config.yaml
num_hidden_layers: 21
hidden_size: 128
num_attention_heads: 2
num_key_value_heads: 1
head_dim: 64
intermediate_size: 256
vocab_size: 8192
hidden_act: "swiglu"
norm: "rmsnorm"
norm_place: "pre"
norm_eps: 1e-05
positions: "rope"
rope_theta: 10000.0
rope_fraction: 1.0
qk_norm: true
attn_scale: 0.125
bias: "none"
tie_word_embeddings: false
parallel_block: false
init: "trunc"
init_std_qkv: 0.0462
init_std_o: 0.0
init_std_up: 0.0462
init_std_down: 0.0
optimizer: "soap_variant"
learning_rate: 0.0061
beta1: 0.95
beta2: 0.99
weight_decay: 0.033
lr_head: 0.00925
warmup_steps: 132
schedule: "wsd"
decay_fraction: 1.0
decay_shape: "linear"
final_lr_fraction: 0.0
batch_tokens: [16384, 32768, 49152]
max_seq_len: 512
doc_mask: false
train_tokens: 191200000
max_steps: 6001
dataset: "wikipedia_en"
Each number is 200 + 40 x the weight over its row's rms, rounded and kept within 0 to 999. Layers, rows and columns count from 0. The size before them is the row's rms in percent of the matrix's.

# v: layer 8 attention value, 64x128, rms 0.18, rows 11-19, columns 0-127
# o: layer 8 attention output (transposed), 128x128, rms 0.172, rows 11-18,75-82, columns 0-127
v11,102,186,147,259,188,205,270,115,191,229,174,196,156,231,223,195,232,293,216,231,241,209,157,246,204,182,248,183,244,216,178,205,221,205,207,237,206,235,157,231,250,206,285,154,182,185,153,274,142,119,184,200,270,132,212,176,163,217,197,141,199,146,153,115,192,168,185,171,107,157,185,251,208,223,202,191,156,219,200,207,226,128,186,171,200,241,145,212,215,165,190,210,264,262,174,213,211,232,142,186,132,221,218,249,167,297,202,195,209,220,189,220,243,230,242,265,228,200,139,192,296,267,173,209,176,234,192,182,200
o11,098,221,191,233,149,173,236,179,134,269,216,166,146,224,249,169,152,211,154,187,169,130,207,177,209,244,220,271,197,207,183,223,192,133,287,174,220,223,165,202,228,181,196,173,189,161,166,58,274,212,167,239,187,193,247,175,186,222,145,222,207,182,139,232,178,229,171,154,214,233,205,157,253,166,178,137,277,167,154,148,139,221,213,201,213,282,221,241,155,233,232,207,186,193,214,206,201,159,272,236,268,206,213,191,182,189,296,234,182,169,265,181,191,191,152,226,148,192,186,230,233,178,192,146,258,205,170,278,257
o75,103,143,190,196,207,225,117,279,225,192,188,232,197,176,147,214,243,166,246,213,197,255,196,215,197,194,204,124,136,232,243,232,156,278,137,187,180,175,196,250,214,207,224,270,174,239,230,223,179,169,191,183,173,212,149,229,183,215,277,170,172,263,210,249,209,239,221,229,214,190,163,220,151,170,172,216,177,258,234,236,291,251,188,218,140,116,241,182,252,147,221,234,237,222,172,122,192,219,163,155,188,195,218,137,255,211,177,173,200,222,203,195,147,180,220,140,202,155,230,135,162,105,224,175,138,229,227,110,123
v12,095,195,169,219,242,265,225,276,262,254,241,192,189,208,178,214,194,173,105,218,173,220,115,217,165,215,244,141,159,158,139,225,207,273,217,197,230,272,180,200,129,239,217,277,150,225,178,219,196,160,207,199,156,174,193,259,222,185,151,164,147,227,242,204,232,215,245,242,218,174,155,175,195,231,250,196,215,224,196,265,158,184,193,208,182,223,251,164,154,218,259,200,203,255,259,232,193,188,158,223,170,238,274,263,232,227,136,184,152,235,169,219,289,135,192,217,124,207,161,157,163,135,248,143,219,212,130,171,198
o12,098,179,246,201,170,277,191,167,216,162,223,205,191,196,211,242,245,259,225,270,138,177,214,134,152,183,305,180,166,107,203,219,206,226,234,157,189,232,175,157,169,191,279,252,248,222,180,146,224,138,171,262,215,188,199,197,136,176,182,235,205,127,237,157,195,257,139,201,142,251,201,188,136,239,144,231,175,243,236,207,186,218,167,226,220,153,198,205,177,214,231,177,269,249,164,285,218,200,189,163,221,167,174,229,232,228,220,186,219,181,232,194,231,223,218,202,254,136,232,347,185,242,228,215,230,183,172,206,145
o76,101,225,174,239,184,177,116,200,148,180,168,251,194,193,216,195,171,176,197,138,194,259,217,247,232,139,236,149,264,247,222,165,164,231,153,240,227,168,215,211,270,175,168,172,165,179,255,240,212,242,272,170,201,231,268,197,199,208,258,238,228,239,194,278,258,184,215,222,259,180,163,233,228,146,248,228,193,134,169,215,269,183,241,120,212,193,174,182,320,154,188,285,148,140,219,182,202,231,228,199,136,257,228,162,157,162,207,260,208,235,191,150,160,214,201,147,169,273,194,165,230,160,211,217,189,184,234,258,203
v13,102,164,251,157,296,182,152,234,193,153,222,157,153,170,208,171,137,196,229,226,140,235,203,176,155,190,241,238,175,250,297,219,169,238,194,150,255,173,190,248,249,236,130,246,238,228,207,158,181,176,152,158,306,148,240,201,263,205,222,130,255,228,175,203,173,204,208,235,159,160,143,195,176,246,179,135,184,204,134,267,210,220,231,234,212,185,213,186,150,246,173,161,195,221,257,235,254,210,207,161,140,205,236,189,186,249,195,285,220,185,204,186,134,239,128,202,258,213,192,219,192,134,130,170,175,184,165,197,191
o13,094,184,239,241,174,201,162,193,218,232,195,178,176,164,145,225,246,188,209,162,207,169,159,183,215,243,249,178,236,240,170,157,149,241,263,234,267,183,206,196,143,215,228,147,209,196,131,162,209,194,239,184,253,205,222,240,154,247,247,199,226,178,209,236,278,233,237,160,192,218,203,198,213,163,294,265,280,161,249,183,247,193,188,170,231,189,182,131,163,217,279,125,155,214,234,118,276,235,170,215,186,158,194,273,262,225,228,223,241,240,258,235,213,201,128,139,193,190,222,211,135,150,169,258,250,181,249,137,255
o77,104,185,133,177,116,187,223,209,228,178,228,249,231,229,251,224,215,174,156,207,204,194,159,223,230,242,246,196,221,173,227,207,200,136,179,216,180,175,242,236,220,218,187,168,261,206,229,172,225,221,240,174,105,193,141,148,219,176,234,237,148,189,122,157,208,231,151,143,183,209,177,183,176,220,120,187,199,220,223,219,142,223,143,248,203,210,218,240,234,158,130,209,168,186,165,213,171,145,242,106,216,287,204,150,214,155,206,95,191,173,153,129,217,125,228,259,172,153,202,198,297,164,204,101,211,178,173,235,195
v14,101,241,179,212,185,164,231,169,258,180,171,209,281,146,132,199,159,216,202,185,238,185,272,147,180,205,264,235,233,248,147,196,184,200,160,138,171,251,227,219,246,239,211,144,279,229,211,190,217,211,208,206,150,111,191,102,194,177,203,227,216,223,223,162,157,103,185,235,283,165,222,178,200,225,297,145,140,227,163,205,188,137,247,188,245,178,155,260,155,166,211,108,165,271,209,209,229,199,178,182,253,189,252,196,173,200,152,245,243,164,210,250,162,191,216,214,146,218,171,227,133,195,194,179,250,212,198,229,225
o14,098,188,263,234,167,212,194,168,198,197,228,159,181,152,162,210,229,242,202,209,200,174,180,194,266,234,211,199,220,165,159,222,129,212,192,233,222,219,281,159,227,170,302,232,171,154,266,198,225,231,275,183,223,208,184,273,241,147,255,248,205,175,216,254,184,217,254,276,223,174,157,233,228,267,186,258,230,223,201,235,120,234,173,220,240,183,193,289,228,236,182,223,163,204,175,164,149,264,240,207,155,204,229,244,212,282,217,90,80,192,240,212,191,176,180,173,165,184,284,167,206,209,222,189,214,173,216,156,223
o78,105,184,224,160,189,234,277,242,205,252,253,194,188,257,223,206,137,160,227,159,255,193,125,207,209,178,169,259,181,160,236,197,360,169,250,180,166,180,194,216,194,169,133,185,177,163,151,215,209,164,129,179,190,168,157,184,140,242,206,142,172,251,183,165,171,195,170,156,164,230,232,252,210,169,174,183,264,166,246,179,239,184,240,187,209,163,141,135,178,140,231,181,279,151,193,184,223,192,171,206,246,157,142,196,207,167,220,239,281,200,207,179,228,199,132,192,276,213,125,179,178,258,216,166,164,226,165,216,243
v15,091,220,199,229,242,230,199,244,169,213,163,247,199,242,220,198,239,287,197,205,201,194,249,256,212,226,203,238,154,236,144,281,161,186,194,210,167,236,239,139,137,172,193,262,246,210,156,200,234,210,273,214,154,171,171,157,199,256,174,239,219,298,214,93,205,148,215,242,217,198,261,192,153,154,257,164,216,212,216,191,175,152,141,239,201,205,199,162,151,235,227,210,241,251,107,243,171,170,184,159,228,158,199,213,164,219,222,250,118,227,176,145,257,252,209,199,282,265,224,195,270,133,219,220,214,196,196,229,151
o15,091,131,178,140,166,187,262,187,219,181,179,143,185,198,179,187,205,195,232,191,248,190,300,257,213,211,157,180,195,175,134,218,231,160,226,185,192,276,166,220,235,200,246,162,276,128,247,211,193,206,175,200,197,287,203,144,248,191,150,155,128,201,249,294,286,228,192,160,162,170,164,206,208,250,245,246,157,173,218,198,198,213,213,198,137,240,175,271,186,200,237,228,208,203,146,207,217,199,153,148,181,233,220,172,182,163,209,151,189,187,150,314,180,216,242,181,170,246,181,282,194,180,217,207,105,186,152,261,186
o79,102,205,215,254,213,198,112,221,220,185,214,202,192,225,195,219,123,170,206,245,235,267,83,171,232,161,233,252,227,219,260,159,180,206,164,194,169,131,200,173,240,197,187,196,99,246,158,268,204,222,230,212,208,68,203,277,191,211,237,167,240,137,202,189,188,174,169,198,247,257,225,259,191,246,157,196,256,207,234,200,177,242,214,191,260,151,183,194,237,199,229,156,274,244,208,213,204,151,304,213,159,212,191,157,167,141,203,204,217,205,210,142,227,154,173,174,143,226,194,140,207,252,213,223,196,200,202,130,240
v16,099,195,225,233,201,228,242,238,219,151,193,270,218,149,310,189,210,170,225,230,194,201,124,136,145,249,168,270,242,132,196,170,187,183,169,179,215,275,94,215,231,226,203,214,211,222,166,215,246,249,218,146,192,232,258,182,235,180,206,147,167,206,276,204,242,229,201,110,217,210,240,190,234,230,222,233,188,224,243,103,199,228,210,238,169,224,246,191,214,186,237,167,193,279,217,219,220,250,234,218,180,209,175,123,210,190,186,167,226,211,205,158,274,258,193,260,172,157,294,176,165,179,265,146,210,231,148,234,213
o16,096,222,176,151,224,209,175,238,191,179,203,241,312,198,221,100,173,220,182,200,190,226,249,228,138,152,110,166,154,193,233,169,224,198,187,242,102,184,194,223,172,220,202,193,124,216,206,229,170,222,253,151,214,219,201,250,165,166,65,289,185,130,141,169,154,185,207,124,184,219,155,179,192,231,212,208,170,184,201,218,199,250,239,217,271,159,184,211,278,261,241,215,178,213,223,227,237,218,210,166,163,197,193,175,205,220,162,195,197,195,198,218,152,147,143,169,229,278,204,233,268,264,162,236,186,183,179,162,156
o80,100,184,229,199,145,228,136,206,197,251,147,196,64,259,172,188,269,208,201,234,235,188,194,207,244,178,222,207,159,207,116,219,133,223,220,212,233,211,248,166,242,169,172,173,188,192,173,148,209,155,128,251,206,187,246,207,248,241,284,180,227,210,196,233,225,217,234,271,210,201,170,162,206,139,191,261,196,230,173,253,273,167,229,173,219,210,221,233,197,223,67,261,282,201,132,171,162,194,165,180,178,244,234,183,130,275,202,148,197,191,198,134,227,210,255,203,234,209,169,210,254,195,187,248,185,201,222,234,216
v17,104,166,228,148,219,158,245,221,175,266,199,203,225,238,193,188,192,199,243,193,215,265,241,193,218,209,187,250,208,130,147,237,185,122,192,139,229,174,159,181,118,267,156,221,196,193,123,283,139,173,164,208,184,204,195,150,226,264,196,182,210,189,185,258,159,255,132,108,205,131,225,167,223,282,182,243,203,127,168,173,197,247,203,187,263,200,187,184,203,169,136,179,206,242,198,258,165,154,203,159,193,186,224,240,201,281,147,117,231,149,241,177,159,212,277,170,245,227,144,167,222,235,239,169,234,224,229,199,199
o17,104,208,132,203,256,189,195,185,208,168,207,199,179,184,298,180,135,172,229,225,215,196,150,217,187,245,228,218,229,200,187,237,172,221,197,171,222,248,250,255,184,161,131,211,164,204,196,154,221,183,264,177,209,192,224,244,192,199,213,257,273,171,181,127,260,201,197,274,207,171,176,202,196,136,223,236,244,237,207,156,220,189,280,220,116,177,208,252,245,267,145,178,207,229,221,225,170,194,99,117,192,190,156,114,174,222,199,210,168,140,162,197,269,165,306,171,174,290,216,137,236,218,160,177,193,167,225,160,232
o81,107,176,216,200,155,247,154,213,212,203,229,193,167,190,124,227,250,183,207,184,190,182,227,190,178,185,142,165,180,257,186,222,162,192,207,220,199,105,176,185,254,239,241,234,241,103,213,175,216,189,194,236,205,169,171,210,175,199,216,129,163,174,220,260,144,147,164,231,225,224,256,208,219,197,166,197,78,199,273,239,187,184,165,173,215,239,215,214,178,189,255,302,224,202,185,158,205,234,242,269,231,268,174,257,231,132,237,174,253,269,160,185,117,184,99,221,129,149,193,183,187,165,211,221,207,212,145,249,139
v18,103,247,151,239,225,121,180,203,121,207,173,150,168,162,205,223,248,260,188,245,198,103,166,262,203,201,220,194,179,117,215,143,183,160,253,154,240,204,209,210,179,192,222,202,246,232,227,166,185,162,109,265,138,124,244,184,176,250,224,220,172,211,222,190,262,160,260,128,116,170,146,114,230,174,238,217,226,225,141,181,170,241,208,178,236,178,179,153,191,151,142,147,171,194,196,220,200,221,218,188,119,150,214,201,146,218,202,237,149,175,243,228,206,184,148,197,237,224,185,216,273,228,242,276,200,220,185,225,200
o18,091,175,228,168,191,238,178,250,147,180,243,166,185,182,218,190,214,173,168,242,227,224,209,124,148,157,199,211,256,190,248,152,280,180,199,199,250,224,259,217,239,220,290,222,261,189,228,170,84,281,209,215,225,212,232,175,213,224,210,222,254,208,256,192,282,151,174,187,174,273,191,224,174,219,196,246,201,243,155,165,152,250,222,234,232,273,184,170,159,237,207,192,208,173,223,172,301,207,245,181,155,183,161,243,228,153,245,174,201,226,144,108,126,183,262,126,221,132,221,204,209,183,209,235,178,206,149,235,217
o82,109,213,174,170,150,215,156,158,211,210,210,236,189,188,233,195,183,212,249,207,164,165,214,183,229,221,216,113,133,250,186,229,214,281,156,171,122,204,172,201,184,212,129,247,215,177,159,194,215,127,273,207,203,201,108,202,230,172,187,154,169,204,171,135,167,284,273,275,205,171,212,171,218,230,183,133,259,163,334,156,254,122,136,171,185,237,235,199,245,153,191,199,170,234,146,264,157,234,156,209,256,225,171,172,216,256,189,211,216,210,178,195,221,232,190,257,165,221,203,174,173,189,169,178,171,155,196,135,161
v19,110,227,178,240,235,192,113,217,247,121,237,154,187,224,176,193,198,204,212,194,209,144,184,181,193,241,145,207,253,147,268,257,185,191,199,184,251,172,289,207,188,216,189,160,204,151,244,228,224,180,176,102,219,206,191,147,164,229,224,207,219,232,263,157,178,145,240,232,199,235,202,176,228,252,154,174,182,157,224,140,219,209,275,189,208,217,177,98,189,168,122,195,306,205,223,227,235,186,215,169,215,267,226,168,205,237,152,202,181,229,259,248,271,138,139,238,228,249,209,199,228,189,213,139,180,267,155,120,176